Weights of a small transformer language model: untied embeddings.
Each number is 128 + 32 x the weight over its row's rms, rounded and kept within 0 to 255. Layers, rows and columns count from 0. The size above them is the row's rms in percent of the matrix's.

# layer 10 MLP gate, 448x160, rms 0.0757, rows 278-320, columns 0-159
size [ 95 107 102  91 102  92 106  94 101  96 102 108 111  98  96  94  96  91 102  95  98 105 106 106 101 101 102  98  95  93 102  95 105  93 108 100 102 102  98  97  98 103  92]
[[184  92 106 167 124 145 150 101 108 120 114 147  60 145  87 145 126 123 139 104 104 111 120 140 126  65  98 173  91 112  89  87 131 138 129 116 134 149 160 121 192  93 114 168 156  77 111 102 130  98 111 125 130 126 166 119 152 117 170 131 107 173 144 130  73 179 140 178 144 154 157 131 124  97  85 152 178 115  95 111 160 125 104  91  51  65 144 128 135 168 106 169 107 137 140 114 113 113 173 146 135 181 111  86 117 169  97 120 130 163 119 163 132 133  10  90  98 191 138 103  91 177 146 152 149 137 116 101  74 147 154 180 145 126  91 157 108  86  91 164 150  97 139 139  82 144 150 137 122 155  26 128 101 159 159  87 101 107 168 157]
 [ 95 143  95 137 168 109 111 112 141 118 115 113 128 172 171 182 167 108  97 134 118 165 165 162  57 155  97 181 156 114 165 147 126 101 118 184 210 140 155 122 168 155  41  93 136  91 114  95 152 105 135  91  92  52  88 101 107 105  56 154  91 164 121 118 142  77  77 170 109  64 142 154 142 103  95 154 168 116 138 143 152 162 166 144 177 129  90 117 102 154 122 109 129 195 147 160 173 121  69 138 153  88 115  98 167 143 137 101 130 131 121 174 134 112 106 121 126 137 143  74 139 113 111  92 143 137 142 144 154 100 143 170 120 167 112 155 137 137 161 135 190 162  98 132 139 151 125  82 138  64 160 129  70 102  91 122 143  78  82 166]
 [122 145 155  96 163 152 108 108 130 102 122 116  98 168 116 127 100  67  85 152 143 114 138 171 117 108  67 194 110 116  48 192 100  99 132 134 125 164 125 151 167 106 119 146 152  97 110 126 242 145 163 107 100 101 151 124 115 115 137 157  89 164 183 190 116  84 118 122 113 173  92 152 139 113 107 137 161 148 138  57 121  85 116 112  91  96 151 140 137 133 148 130 156 175 135 179 116  81  86 143 123 154 145 166 159  85 101 179 154 155 210 134 195 127 137 127 154 183 127 137 169  73 113  91 177 157 157 167 134 117 128 165 112 118 130  53 123 152 143 155  95 131 159 112 123 149 143 156 123 119  82 167 152  81  87  90 149 106  97 135]
 [100 119 114 123  78 173 131 114  77 120 159 136 122 114 155 104 148 103 122 100 150  75 155 140 126 143 167 150  77 189 109 137 134 171 165 124  95 192 127 112 142 126 122 107 158  95 107  93  89 117 136 157 184 127 146 135 170 169 158  89 112 154  99 103 229  54 100 169 110 139 141 188 100 155 145  77 161  53 139 103 129 133 102 157 168 159 108 112 130 116 130 123  94  83 214 131 163 141 117 182 109 140 140 115  83 140 153 117 128 168 142 219 100 123 139 125 139 111 178 114 133 125 165 111 142  93 145  85 169 138 168  97  96 120 124  93 124 147 127  88  88 120  70  95  97 206 131 137 136 150 168 110  86 114 161  79 181 120 157 129]
 [114 117 163 119 102 184 123  98 186 101 107 116 124 142 139  91 195 122  96 134 155  40 138 161 119 115 142 123  74 127 123 133 143 162 130 153 115 113 135 126  81 123 163 157 140 102 135  70 108 122  79 131 114 136 121 173 156 146 148 109  80 103 144 125 140 132 115 128  40 136 158  89 211 118 165  84 153 173 120 119 156  91 134 178 149 157  75  85  72  98 164 149 147 175 150 174  61 132 124 170 146 112 128 107 109 100  60 101 128  75 154 124 102 160 171 141 102 143 141 188 126  96  72  68 137 129 187 176 116 127 104 125 156  99 170 118  43 148  95 170 128 110 123 153 117 152 123 134 108 110 122 206 127 100 127 112 100 162 109 134]
 [148 121 154 108 116 120 152  93 148 121 133  53  81 123  80 123 134 139  90 110 111 159 161 118  94 161 109 176 167 150 129 167 174 126 113 133 136 148 123 113 179 151 122 203  96 120 140 122 127  78 135  63  87 125 153  92 126 142 139 103 172 107 115 122 178 171  63 103 145 163  83 183 132 149  88 188 173 124 102  84  60 156  93 123  82  94 153 126 146 118 155  75  85 142  94 141 133 145 186 178 157 130 138 129 139 156 122  77 137  79 147 107 136 105 141 151 132 180 142 140  92 135 118 126 117  86 102 122  87  89 130 124 135 179 120 114 123  86 123 119 130 130 170 222 150  82 121 180  99 131 137 138 140 183  87 111  80 226  97 147]
 [124  91 114 146 141 133  62 118 127 104 104 119 113 179  99 116 169 116  96  98 119 147 119 143 132  73 111 158 135  97 150  72 132  97  91  69 121  52 164 128 109 120 108  86 179 166 158 138 146 176 147 125 176  83 167 186 117 166  85  78 157 114 113 184 119 126 118 120 101 103 115  83 114  84 180 156  86 141 111 202  95 171 137  77 158 100 118 127 172 215 153  54 161  96 167  97 163 139  79 146 179 102 123 149  99 128 169 124 115 174  92  73 153 125 143 164 107 120 123 105 129 103 152 102 107  96 117 154 145 114 140 135  79 116 176 148 135 112 129 180 164 166 162 190 155 125 153 127 137 155 140 100  62 121 101 122 169 115 131 137]
 [ 90 134 148 127  75 123 108 121 183 115 123 202 168 175 108 147 120 131 116 119 161 141 118 121 112 125 236 134 133 109 117 169 158 135  69 161 180 161 113 121 120 140 124 117 120  88 111 165 181 128  91 105 119 107 170 137 183  95 146 120 112 170 166 186 102 129  88 149 207 173 135 151 164 147 137 114 149 173  61 145 117  87  97 138 190  94 142 126 124 150 143 126 139 158 134 162 179 121 110 101 126 136  67 129 148 116 115 115 144 109  78 162  91 142 135 145 102 126  85  98 171 168 101 126 205 111  85 119 103 127 131  93  84 142 145  82  91 148 103  67 165 164 150 125 121 127  84 134  44 169  93  80  66 129 144  97 144 136 122 112]
 [134 126 160 148  93  88 114  92  71 141  99  85 120  60 151 105 120  99  78 146 120 158  82 159 113 117 129 140  75  83 105 170  84 127 175 130 155 119 172 145 144 154 104 175 129 104 173 129 144 147 106 143 119 110 139 129 144 122 128 106 112 102 152 130 109 164  96 144  54 170 141 110 114  75  92  71 165 140 145  89 121  95  47 107  89 120 138 149 158 148  70 152 150 137  94 143  79 106 140  78 129 110  33  96 123 150 109  67 150 120 107 147 160 153  96 119  71 181 163 132 163 173 115 171 117 158 116 139 142 100 106 107 179  92 232  91 133 124  92 103  99 117 127 161 121 118 156 129 113  93 166 114  78 162 146 104 140  97 169 174]
 [114 128  84  75 109 108  69 118 107 175  83  85 121  70 159 134 120 169 179 105 143 140 102 157 189 109 163 139 155  98  94 105 139 144 139 132 110  75 103 120 159 192 126 135 100 150  73  72 145 144 156 135 106 138 149 115 139 128 151 164 136  82  84 120 156 153  33 135 109  92  98 133  73 105 131 118 125 149 173  70 139 116  99  72  94 171 132 111 133 122 150 126 106 179 143  80 147 100 102 100 134 147  93 132 135 178 140 167 157 129 134 138 111 130 173  70 175 183 172 152 169  80 109 110 148 136 171 142  93 149 159 132 133 145 101  91  81 111  62 154 104 159 152 192 130 112 142 122  93 108  94 150 206  97 121 107 137 137  91 194]
 [102 177 125 147 153 177 103 149 136 118 124 122 102 150 177 133 144 147 122 159 155 159  73 148 102 128 152 143 153 139 128 109 156 156 125 174 192 109 107 157 124 126 111 101  83 169 174  69  91 130 185 101 129 131 101 106 139 110  30 103 139  82 119 137 112 113 112 107 153 160 100 152  82 138  95 124 174 196 106 143 141  69  86  98  92 166 155 101 120 103 171 121 132  95 201 109  96 118 112 125 123  89 116 177 146  83 186 145 210 148 102  85 124 140 169 122  75 144 147 122 161 148  95 127 135 176  95 185 129 148 191 162  61 141 129 166 126 151 153 113 156 166 158 123 158  90 134  78  53 113 163 121 124 115 141 140 193 124 127 102]
 [123 165 147 139 161 137 142 164  80 103 111 105 144 147 157 114 117 152 126 183 166 180 166  76  88 168 127 193  79  77 133 163 149  90 193 141  88 106 142 124 127 115 154 114  59 129 120 160  84 144 136  48 113 120 157 135  89 130 105  97 104 107  82 120  94 153  85 122 119  92 202 131 128  65 153 170 139 125  87 111 155  75 103 104 149 174 124 115 104 126 153 141  70 118 101 147 168 134 144 126 119 157 117 154 107 178 141  77 139  83 139 130 184 109 129 114 143 113 163 147 190 139 188 121 169 114 116 101 133 156 109 156 179 169 121 148  99 182  81 133 151 161 132 171  68  88  94 165 187 135 107 140 150 117 125  61 121  74 126 114]
 [110 152 107 163 144  83 158 112 105 107 115 172 153 109 107 120 107 152 131 164 150 106 121  81 123 154 171 111 222 181 105 219 125 139 119 104 159 104 171  97 133 144  64  75 117 148 123  94 108 108 171 132 125  95  84 167 135 173 140 157 140  95 118 157 129 162 126 176 120 141 111  83 177 103  42  98 146 130 102 133 104 135 102 100 141 155  91 162  83 135 185 108 122 174 113  93  84 132 150 132 135  43  76 117 137 143 112  49 129 167  73  61  89  96 117 118  93 150 142 116  88  91  92 114 158 149 148  98 104 168  59 113 107 138 114 140  68  80 131 139  98 120 155 134 122 149 148 125  95  74 121 159 143 132 112 145 113 138  90 128]
 [131  97 163 121 127 134 137 163 181 170 147  67 199 135 141  95  90 119 130 203  78 162 111  86 110 104 155 143 150 117 155  84 134 114 161 139 188  97 138 157 167 104 161 114 193 153 124 169 100  61 111  83 156  82 137 141 189  58 152 143 147 141  96 148 120  82  75 156 142 161  38 113  65 139 119 116 138 139 146 126 163 119  55 170  88  92 113 165 182 147 147 116 132 160 131 105 151 136  95 194 131 127 161  85 116 112 126 116 131 111 159 142 164  90 124 127 128  79 104 161 151  98  92  98 138 143 135 109 163 109 117 115 175 132 176 142 140 118 122 111  76 125  91 174 125 143 114 125 108 125 138  79 125 125 114 155 212 119  91 168]
 [ 97 108 131 172  81 139 193 197 142 142 131 154 110  89 113 111  97 121 133 152 114 113 132  96  86 104 153 141 104  89  98 106 106 115 125 124  41 104  85 115 165 140  86  73 104 145 121 121 116 168 138 125  70 112 153 114 166 111  81  95 115  42 161 162 119 122  84 123 132 183  93  92 128 140 127 115 160 106 105 106 110 152 141 154  88 135  78 119 168 141  53 200 113 125 106 134  81  76 113 159 129 115 143 120 127 194 131 123 109  97  82 108 128 176 105 175 102 115 116  82 161 117 142 148 170 123  77 121  86  89 152  91 114 139 114  98  79 117 102 151 103  72  92 221 181 161 122 152 148 124 155 119 113 159 114 134 121 162  72 175]
 [ 89 131 112 137  89 154 204 147 147 107 129 122 187 151 160 136  86 116 167 182 113 166 123 142 111 135 147 101 172 105  76 148 131 108  83 137 142 110 104 124 134 171  70 163 106 120 108 127 113  71 110 106 108 132 119 153  80  65 133 115 169 134 135 146 130 177 149 179 179 132  82  59 139 160 162 140 101 115 181 113 117 140 131  92 136 123 162 159 141 112  90  83 107 152  66 120  37 110 117 137 127 150  95  79 129 143 153  74 110  92 146  83 100 156  80 141 119 110 147 149 167 135 117 147 110  66 137 114  69 109 208 136 134  86  80 113 188 139 164 128 151 119 113  90  76 154 100 140 106 146 146 127 192 112  84 182 146  93 184 123]
 [ 98 142 127 159 124 119 107  95 127 138  93 177 132 166 135 147 134 160 141 105 121 122 113 177 157 165  98 145 124 157 144 107 134 140  50 115  99 116 140 107  69 129  63 105 112 202 173 139 136 166 103 135 182 188 121 117  86 133 110 120 143 144 119 132 138  96  88 114  93 168 153 105 125 130 148 101 119 113  82 146 113 107 100 110 146 166 114 186  86 144 122 164 158 145 106 163  69 150 150 143  84 153  95 106 166  90 111  87 184 134  79 117  86 201 190 187 136 139  78 116 124  56 139 150 171 186 129 184 124 111 112  71 148  77 110  88 147 137 136 117 123  77  92  84 108 122 126  65 136 111 110 193 116 147  71  63 122  94 106 116]
 [126 127 121 188 118 145 158 140  91  93 121 112 131 104 150 125 179 122 149 187 119 148 102 154 119 117  95 161 139 102  52  95 121 184 112 125 118 198 172 140 161 158 144 133 137 153 133 115  98 118 126 168 148 162 166 148 134 129 136 150 131 124  75 121 163 126  95 219 161 133 167  55 113 166 149 135 128 102 127  70 159 122  61 105  71 105 161 181  88 123 116 107 146 198 114 130 151 154 160 100  98 146  85 107 117  99 138 140 138 106 173 131 198 169 113 138 129 151 110 192  88 102 153  91 169 175 126 181  76 111  84 141  65  45 116  90 170  91  93 132 127 118 131 159 140  75 125 171 150 175 149 146 151 127 138 155 151 126 121 114]
 [142  98  87 126 171 205  78 137 156 111 155 101  83 148 161 150 114  66 144 166 111 124  78 124  88 129 124 160  61 128 190 129 128 132 140 110 100 106 136 113 157 118 107  96  97  92 114 114 110 140  77 102 156 108 140 164  87 149 178 143 135 155 141 172 153 103 170 149 133 157 100 126 161 153 143  98  90  85 125 162 126 117  73 142 164 154 162 174 118 153  96 149 126 114 180  84 200 141 149  78 127  78 136 133 150 154 129 121 142 172 143 141 103 136 128  67 126 168 146 168 177  97 194  68 146 105 195 133 126 175 139  39 138 134 151  67 126 128 188 167  80  89 104 118 141  92 142  98 138 168 185 134 103 140 176 131 118 117 162 133]
 [193 167 128 131 150 141 147 146 140 188 132 164 127 130 133 104 126 148 124 139 182 128 161 112 127 107  42 162  95 138  75 180 126 119 110  83 140 117 140 112 165  86 152 142 120 102 140 154 142 146  90 133 105 125 133 107 133 111 149 132 149 162 168 158 106 202 129 141 110 185 155 161 112 160 119 106 137  96 193 123 152  59 115 180  99 100 107 170 165 169 117 154 114 157 119 161 126 142 155 197 141 148  97 116 134 115  75 152 193 114 116 123 104 138  93  95 107 129  92 116 136  90 117 124 173 144 177 171 125 157  95  97 184 134 131 139 156 118  95  77 138 107  69 101 122 227  89 154 152 126 123 211  87 120 153 142 108 157  32 117]
 [198 155 142  92 167 151  90 187 191 134 144 144 153 107 126 100 118 193 149 121  26 111 160 139 131 189 185 206 111 136 144 126 155  95 109 168 143 123 143 159 113 100 150 187  55 121 152 152 122 132 147 129 162  89  96 153 114 115 117 103 124 167 137 139 148 115  55  82 110 131 123  99 158 126  94 160 183 141 146 125 143 112 120 181 108 100 141 131  66 138 114 192 138 187 147 126 126 148 133 163 150  88  65  79 139 148 115 119 175 106 102 142 127 135  79 153  96  51 167  88 133 101 111 140 115 152 159 134 160 180 175 141 114 118  85 174 145 120 148 137 113 183 107 149 163 147 125 163 101 160 110  78 113 135 126 121 131 138 154  90]
 [135 135 143 157 160 100 116 136 146  95 113 157  92 146 120 171  99 119 130 124 158 104 159 139 107 179  84 179  72 144 117 142 172 182  87 129  98 109 154 153 201  65 174  97 126 130 124 157 147 131 146 137 172 142 170  91 134 137 103 172  94 147  98 123  99 101 101 173 134 105 101 147 119 140 134 144 150 151 162 117 191 147 131 137 184 130 101 116 126 121 127 125 136 148 200  68 130 150 147 107 132 162 111  86  80 113 126 130  98 166 188 116 171 176  60  92 118 109 125  86 144 120  25 135 113 152 140 130 144 101 218 147 103 160  78 163 127 138 141  96 108 161 112 156 160 135  66  75 140 120  72 106 156 129 117  78 173 121 208 107]
 [147 121 125 135 130 142 164 125 153 122 107 174 100 157  96 139 100 142 134 109 115 135 154 155 169 132 146 152 148 148 170 117 108 101 154 145 210 111 119 192  68  91 157 119 141 139  76 125 100 134  79 117 173 152 182  91 113  86 165 116 127 137  70 162 167 129 159 115  59 106 155 121 176 158 145  88 103 186 150 112 150  78 118 128 108 172 147 154 145 115 180 180  74 104 195  96 159 169 160  99 112 146  91 164 114 155 124 129 182 105 141 159  94 137 105 125 121 118 150 162  55 130 104 118  94 130 147 233 104 144 144 115 119 170 139 136 116 168  45  90 152 158  83 105 140 129 179 162 152 120 108 113 116 127 143 125  49 173 156 135]
 [117 154 144  81 137 165  68 176 129 153 134 131  83 107 109 113  99 100 142 121 103  83 153 109  67  72 140 206 160 128 152  87  98 142 146 132 156 120 119 108 170 132 148 168 123 139 142 112 103 120 173 157 120  78 175 130 135 121 164  68  94 222 111 130 164 132  90 195 164 122  89 117 108 106 106 178 135 119 128  98 159 124 129 102 217 106  96 152 115 100 140 151  88 144 137 117 114 135 100 149 169 119 122  81 118 166 174  73 143 187 147 129 101 128  94 177 134 128 181 126 151 115 137 131 144  79 111 129 110 140 107 113 170 112  76 157  79 133 122 136 119 148 151 135 191 134 108 109  97 189 156 105  47 164  56 163  74 103 105 141]
 [126 142 125 156 126 182 102 100 140 110 137 142 137 143 140  84 148 102 143  82 100 105 207  51 146 150 139 103  62 160 114  96 144  53 127 110 138 158  92 144 136  99 157 166 110 149 143  98 137 113 130  86 177  94 128 134 166 133 133 157 148 120 130  97  98 112 159 102 115 135 104  95 124 107  58 151 162 104 155 143  99 112  96 147 169  61 168 118 107 138 160  87 125  97 148  93  11 144 177 129 158 183 122 126 192 139 167  93 151 112 150 106 107 121 149  66 147 148 116 159 123 171  97 163 188 159  94 115 131 129 152 126  76 155 103  79  88 136 145 140 107 187 104 113 112  92  95 168 146 149  55 156  83 155 105 153 102  87 109 136]
 [ 84 129 118  74 123 109  87 174 100 128 137 158 137 125 121 130 111 123 111  91 161  58  50 162 131 135  80 154  88 136 159 121 125 192 136  53 125 157 119 137 156 107 128 151 161 129  88 161  84 121 149  92 190  94 133 140 122 113 126 119  69 165 161 107 113 120 102 150 163 178 131 121 120 175 146 116 174 120 152  94 117 130 120 133 125 171  99  79 127 146 121 144 110 120 230 170  60 105 126 110 120 110  72 186 134  81 136 106 102 145 117 121 113 109 106 190  80 175  81  90 119 115 110 140 150 173 138 129 170  69 143 141 138 133  56  93 161 158 133 146 146  84 135  91 181 120 148 133 149 148 156 176 131 128  76  83 119 207 118 109]
 [134 127 104 107 105 108 181 108  91  94 151 115 130 156 225 126 132 125 106 136  79  87 148  85 135 117 151 153 179 187 152 114 138 169 111 120 183 122 122  53  67 132 158 135 112 122 118 125  92  66 101 100  90 126 126 141 156  96 108  86 119 138  97 143 110 110 131 102 100 143 144 104 164 113 128 160 119 141 111 128 117 189 100  52 100  86  82 130 119  91 106 149  56 120  65 137 158 125 142  72 137 145 140 156 118 135 141  94  85 176 109 167 137 170  91 129 103 134 116  92 138 100 120 141 145 117 127  68 178 141  85 197 148 100 145 131  72  54 171  74  96 160  94 139 132  88 114 153  41 131 107 114 111 143  97  79 106 110 164 131]
 [118 158 102 120 145 138  93 177 114 176 120 160 108 136 101  68 126 133 149  97 173 115 161 158 122 145  82 141 158 147  86  67 148 153  96 123 205  89 153  92 104 121 139 121 131 125 123  76  82  92 147 132 150 118 160  89 126 131 106 194 130 118  99 153 169 143 150 145 155 151 117 151 127  93 143 207 141 170 140  85 126 131 116  97  91 205  67 168 175 108 109 139  74 172  97  71 145 114 155 122 116  38 133 113 156 104 130  88 102 184 194 143 127 142  89 176 154 140 117  83  94 136  73 106  77 138 156 184 107 200 127  97 172 120 122 123 124 120 144 131 152  85 143 102  90 126 100 115 125 142 141 174 156 112 128  91 143 174 126 184]
 [ 96 134  74 143 189 121 144  93  95 187 125 128  98 115 170 174 141 114  99 137 148 142 134 110 120 108 210 138 184 162 123 114 135 141 146 142 105 133 112 160  87 143 128 155 133  79 128  98  80 181  69 127  93 130 139  87 103 119  64 148 169 145 128 119 137 111 165 138 119 127  63 113 168 127 118 165  80 107 125 118 182 132 164 111 179  74 209 111  92 173  91 180 137  76 137 154 156  98 106 108 116 129 129 133  99 148 134 103 146 104 129 136 138 107  82 187 188 142 138 168 107  99 127 124  64 137 158 195 112 146  84 154 107 188 129 154 159  63  61 166 124 111 153 125 170 127  73 144  94 172 109 116  86 128 145 159  73 132 118 148]
 [120  68 126 101 146 102 134 115 119 135 120 134 134 153 183 119 153 164 120 136 118 114  77 153 219 149 135 124 109 154 168 141  96 105 142 129  74 143 188 154 142 161 174 110  91 127 158 151 111 126  89 152  96 113  90 135 106 190 103 124 111 114  92 206 192  86 135 187 126 147 135 144 158  93 105 121 112  97 149  94 103 111  59 158 174 151 150 117 137 110 128 157  83 130 137 193 146 138 170 117 152 235 150 112 180 139 165  83 152 178 113 145 136 119 145 127  87 139 144 200  65 129 101 150 171  92 170 104 158 170 144 138 102 161 128 139 123 103 163 163 176 182  87 142 105 123  86  92 125  83 121 154 119 159 150 127 171  85 105 117]
 [144 106 142 122 115 117  96 184 117 103 115 152 128 105 114 151 118 109  91 119 155 112  71 139 106 116 132 121 141  88 154 164 171 162 152 131 138  85 113 105 185  66 126 146 181 148 103 115 109 138  72 126 115 161 143 122  96 108 170 145 143  90 105 129 123 126 123 116 121 119  67 143 137 144 107  51 163 124  95 105 129 115 139 143 155 183 149 106 128 138  61 127 113 133 114 171 100  54 176 106 119 142  60 136 178  92 135 181 101 124 116  95 169 190  91 163  87 136 158  75 117 131  94  58 165 126 124 138 172  97  84  54 151 115 120 138 187 136 129 111  76 169 113 200 131  51 126 127 138 115  59 114  79 117 150  82 169 141 134  65]
 [105 145  76 111 135  69 140 119 116  87 116 161 102  72 126 117 129 121 132 130 153 171 126 101 109 128 105 141 156 127  67 155 125 103 145 129  81  89  79 101 131 165 154  78 141 203 166 122 107 123 108 113 211 151 135 102 141 180 145 143 150 131 104 165  81 125 140 169 184 142 135  88  99 129 173 128 116 103  97 100 145 112 138 125  88 169 115 159 130  21 117 159 134 103 103  81  97 130  86 123 110 158  89  86 164 152 174  67 162 143 137 126 113 105 145 102 141 129 147 113 127 122  66 168 129  78 123 111 120 128  67  97 124  56  85 191 120 166 144 121  87 139 125 136  91 149 102 132 121 108 107 209  87 131 114 183  41 112 111 128]
 [147 156 129 155 202 109 145 107 184 113 122 111 118 106 124 141  83 124 150 171 146 131 118 141 110 108 132 146 111 114  80  68 138 115  66  83 155 184 127 192 122 172 129 110 105  95  97 102 128 117 179  90  80 122 138 134 125 138 139 129 141  71 118 189 126 109  97 105  91  45  97 134  95 115 178 127 140 108  84 147 141 158 111 134 146 126 166  84 129 134  88 179 162 132  86 121 127 122 149 213 108 140 133 157  76 193 157 122 114 151 147 128 156 111 137 136 131 176  88 106 167 108 136 129 145  55 157 106 117 124 116  98 107 107  69  65  84  54 105 109 143 210 145 141  80 108 161 162 126 154 137 117 165 149 175 126 182  81 113  85]
 [ 46 145  91 100 151 104 150 176 112 182 142 100  77 114 125 109 124 172 113 110 198  98 156  70 147 100 102 157 182 138 116 127 145 134 128 146 121 159 133 120 127 112 124 116 152 102 137 143 111 135  92 151 118 112 138 188 185 177 145 114 120 153  98 115 152 100 136 220 138 132 131 106 145 165 132 116 172 111 183 186  86 123 144 166 153 100 132 153 120 108 173 129 109 195 116 158 134  89  68 170 215 148 129  90  84  91 157 121  86 105 119  96 144 141  93  97  97  86 138 179 102 135 139 104  78 138  87 100 147 105 197 151  93 125 188 120 138 155 128 152 124 181 122 109 103 124 168 148 108 116 181 138 104 130 121 122 158 149 199 200]
 [131 151  54 166  89 106 131 129  90  93 128  98 140 121 142 128  71 165 160 108 139 145 139 105 192 151  92 153 119 115  79 135 105  94 165 120 105 134 151 127 190  98 103  90 143 136 130 150  92 154 165 112 165  97 141 109 107 141 110 111 136 146 120 159 112  89 121 179 126 154 105 114  92  93 160 202 113 154 139 196 122 139 103  87 176 101 111 156 133  52 106 138 142 214 164 140 163 113 148 132 199 142 113 120 124 202 144 131 150 137 106  86 157 155  99 184 120 158 163 139 117  94 141 171 173 145 162 111 118 142 117 121 121 136 135 166 109  61  85  80 182 146 153 142  66 143 119 147  53 141 166 159  80 129  74 139 133  59 107  90]
 [134 168  65 123 201  90 162 137 126  67  87 169 110 143 133  95  99  92 166 150 148 127 152 102 162 121 107 159  74 158 137  76 140 125 114 125 120 141 184 121 138 130 159 136  95 185 106 150 138 116  89 120  86 114 123  41 139 131 180 126  96 168  44 123 120 127 134 162 193 135 111 168 110 137 160 130 129  80 166 105 115  76 169 135 126 155  60 134 146 132 159 180  68 158 122 102 116 211 111 146  88 201 127 173 138 124 146 114 149 121 101 155 102 134 139 113 107  84 104 108 108 160 123 117 139 128 132 177 156 105 141 135 114 176 152 152 117 100 187  95 143 118 165 124  94 179 127 194  70 131 128 129  97 110  66 164 129 140 131 170]
 [ 71 138  51 140 141 128  97 125 152 156 138 149 124 154  72 125 127 115 153  81 100 115 143 126  96 170 126 102 140  78 137 183 179  54 156 111 138 117 104 169 121 130 172 150 112 169 132 119 143  96 144  87 127 170 126 155  89 174 119 202 157 144  88 140 154 150 101 182  99 176 185 185 137 119 122 142 109 146  76 105 144 128  45 136 150 132 100 157 144 134 103 138 108 101 166  78  54 132 135 114 148 103  82 145 171  99 142 159 151 142 127 113 113 107 161 164  96 106 154 115  72 125 152 107 189 168 112 133 108 173 167 125 132 153  88 166 122 105 129 125 149  64  89  75  67 116  99 114 181 200 114  96 165 103  99 138 135 135 176 151]
 [168 182 103 157 119 100 141 130 150 128 122 117 106  67 118  84 148  95 121 126 104 125  81 119 112 113  95 156 168 177 117  71 126  99 120 214 196 116  99  94 128 115 119 157 129 146 124 142 120  89  87 113 184 113 132 114 138  58 153 149  84 104  87  83 150 183  84  87 158 132 103  60 145  91 107 122  71 143 155 111 134 168 115 103 128 167 122  86 147  99 138 129 121 118 116 113 158 105 182  81  70 125 164 132 141 111 109  74 116 123  88 148 123 105 186 135  68  86 158 137  89 183 144 164 128 166 156 116  85 163 101  69  99 157 143 139 175  93 132  59  79 149  62 114 147  95 110 117  76 158  98 171 103 109 139 106 115 128 153 159]
 [ 85 136  72 131 125 125 172 120 142 117  81 128 121 102 132 203 105 129 160 129  54  92  80 122  94 120  89 142 201 133 134 126 131 118  68 140  99 132  76 135 145 153 142 112 110 139 150  87  83 112 158 138 162 162 105 171  94 125 120 110 125 100 106 164 158 206 129  92 119 136 131  86 131 146 162 111 142 124 136  83 130  88  89 187 123  85  65  84 120 104  84 148  84  82 131 179 122 135 143 171 109  98 140 112 175  72 125 197 128 109  90 173 109  62 107 125 129 136 128 162 211 106 100 128 152  87 138 117 102 148 174 123 147 219 118 125  90 110 154 119 110 130 102 153 146 151 144 206 174 177 117 143  98 113 146 106 124 126 146 171]
 [ 98 132 125 126 183 137 170 151 133 134 120  74 121  54 166 118 144  73  98 116 146 106 189 117 139 145 129 133 188 145 149 148 121 137 151  98 133 122 163 105  92 153 133 125 153 130  93 111 144 118  62 109 198 156 173 152 135 161 138 141 137 163  98 127 101 109 148 125 137 172  96  79  60 138 110 176 167 175 135 136 190 126 125 147 130  59 140 168 130  80 166 129 104 147 170 117  77 124 115 103 107  86 125 117 105 137 127  85 110 138 115  82 118 110  76  88 157 187 110 159 160 127  79 124 105 131 198 151 176 112 102 116  59 143 228 141 116 113 146 112 107 149  91 116 159 222 136 115 153 113 152 178 142 145 150 103 122 135 198 151]
 [ 89 141 103  91 180 151 180  83 146 100 146 119 167 161 128  92 164 158 155 119  76 131 168 113 117 127 106 137 196 129 119  74 121 146 150  87 175 170 174 144 139 104 136 132 118 131 114 126  75 130  83 136 121 156  77 113 124 165 106  90 187 104 124 168 108 122 137 103 137  85 123  72 135 154 111 105  79 140 223 129 147 142 145 179 153 122 159 138  93 175 151 112 149 135  95 114 168 114  83  70 112 153 109 130 121 114 123 101 150 101 168 129  75 191 117 131 108 147 148 106  97 118 143 173 149 139 251 122 139  74 154 152 156 166 195 168 150 100 155 138 144 106 108  29  99 146 171  94 126 107 125 129 126 123  95 105 133 156 108 122]
 [ 93 151 166  63 177 111 169 152 171  98 124 196 105 110 205 103 107  66 156 137 107 105 132 155 119 114 177 105 128 165  65 170 113 140 122 143 134  83 132 118 135  72 170 178 117 149 122 114 124  98 120 161 116  96 107 177  95 118 116 149 125 118 139 145 157 139 117 158 104 120 159 149 174 138 160 118  88 168 136 124 167  91 111  48 178 108  84  95 120 129 130  92  97 175 112 126 110 122 163 206 125 162 186 105 130 100 155  77 105 144  60  71 127 113  85 122 154 106 139 116 132 154  85 121 112 153  84 155 118 110 204 137 115 151 159 127 121 136 158 148  93 174 118 104 174 134 134 164 127 167  68 104  83 150 108  79 146 113 148 200]
 [105 148 139 102 144 154 114  96  95 113  84  70  81 151 156 187  95  74  67 139 217 159 112 139  88 181 117 105 131 155  90 146 121 138 106  77 134 110 142 116 188 150 131 114 122 126 104 106 115 129 136 124 104 139 125 115 127 127 153 161 132 123 137 152 135 117 187 105 134 197 106 154 131  94 118 152 117 182  93  96 141 135  93 208 104 167 127 145 144 131 185 143 162 147 165 134 198 107 163 125  47 225 122 148 115 158  62 163 116 153 170 162 112 105  92 128 129  93 148 180 133 159 105 121 173  90 151 138 133 110 133 118 138 101  48 165 112 155 111 166 124 137 159 123  73 109 112 169 137 129  90 139 132  73  77 120 118 123 147  71]]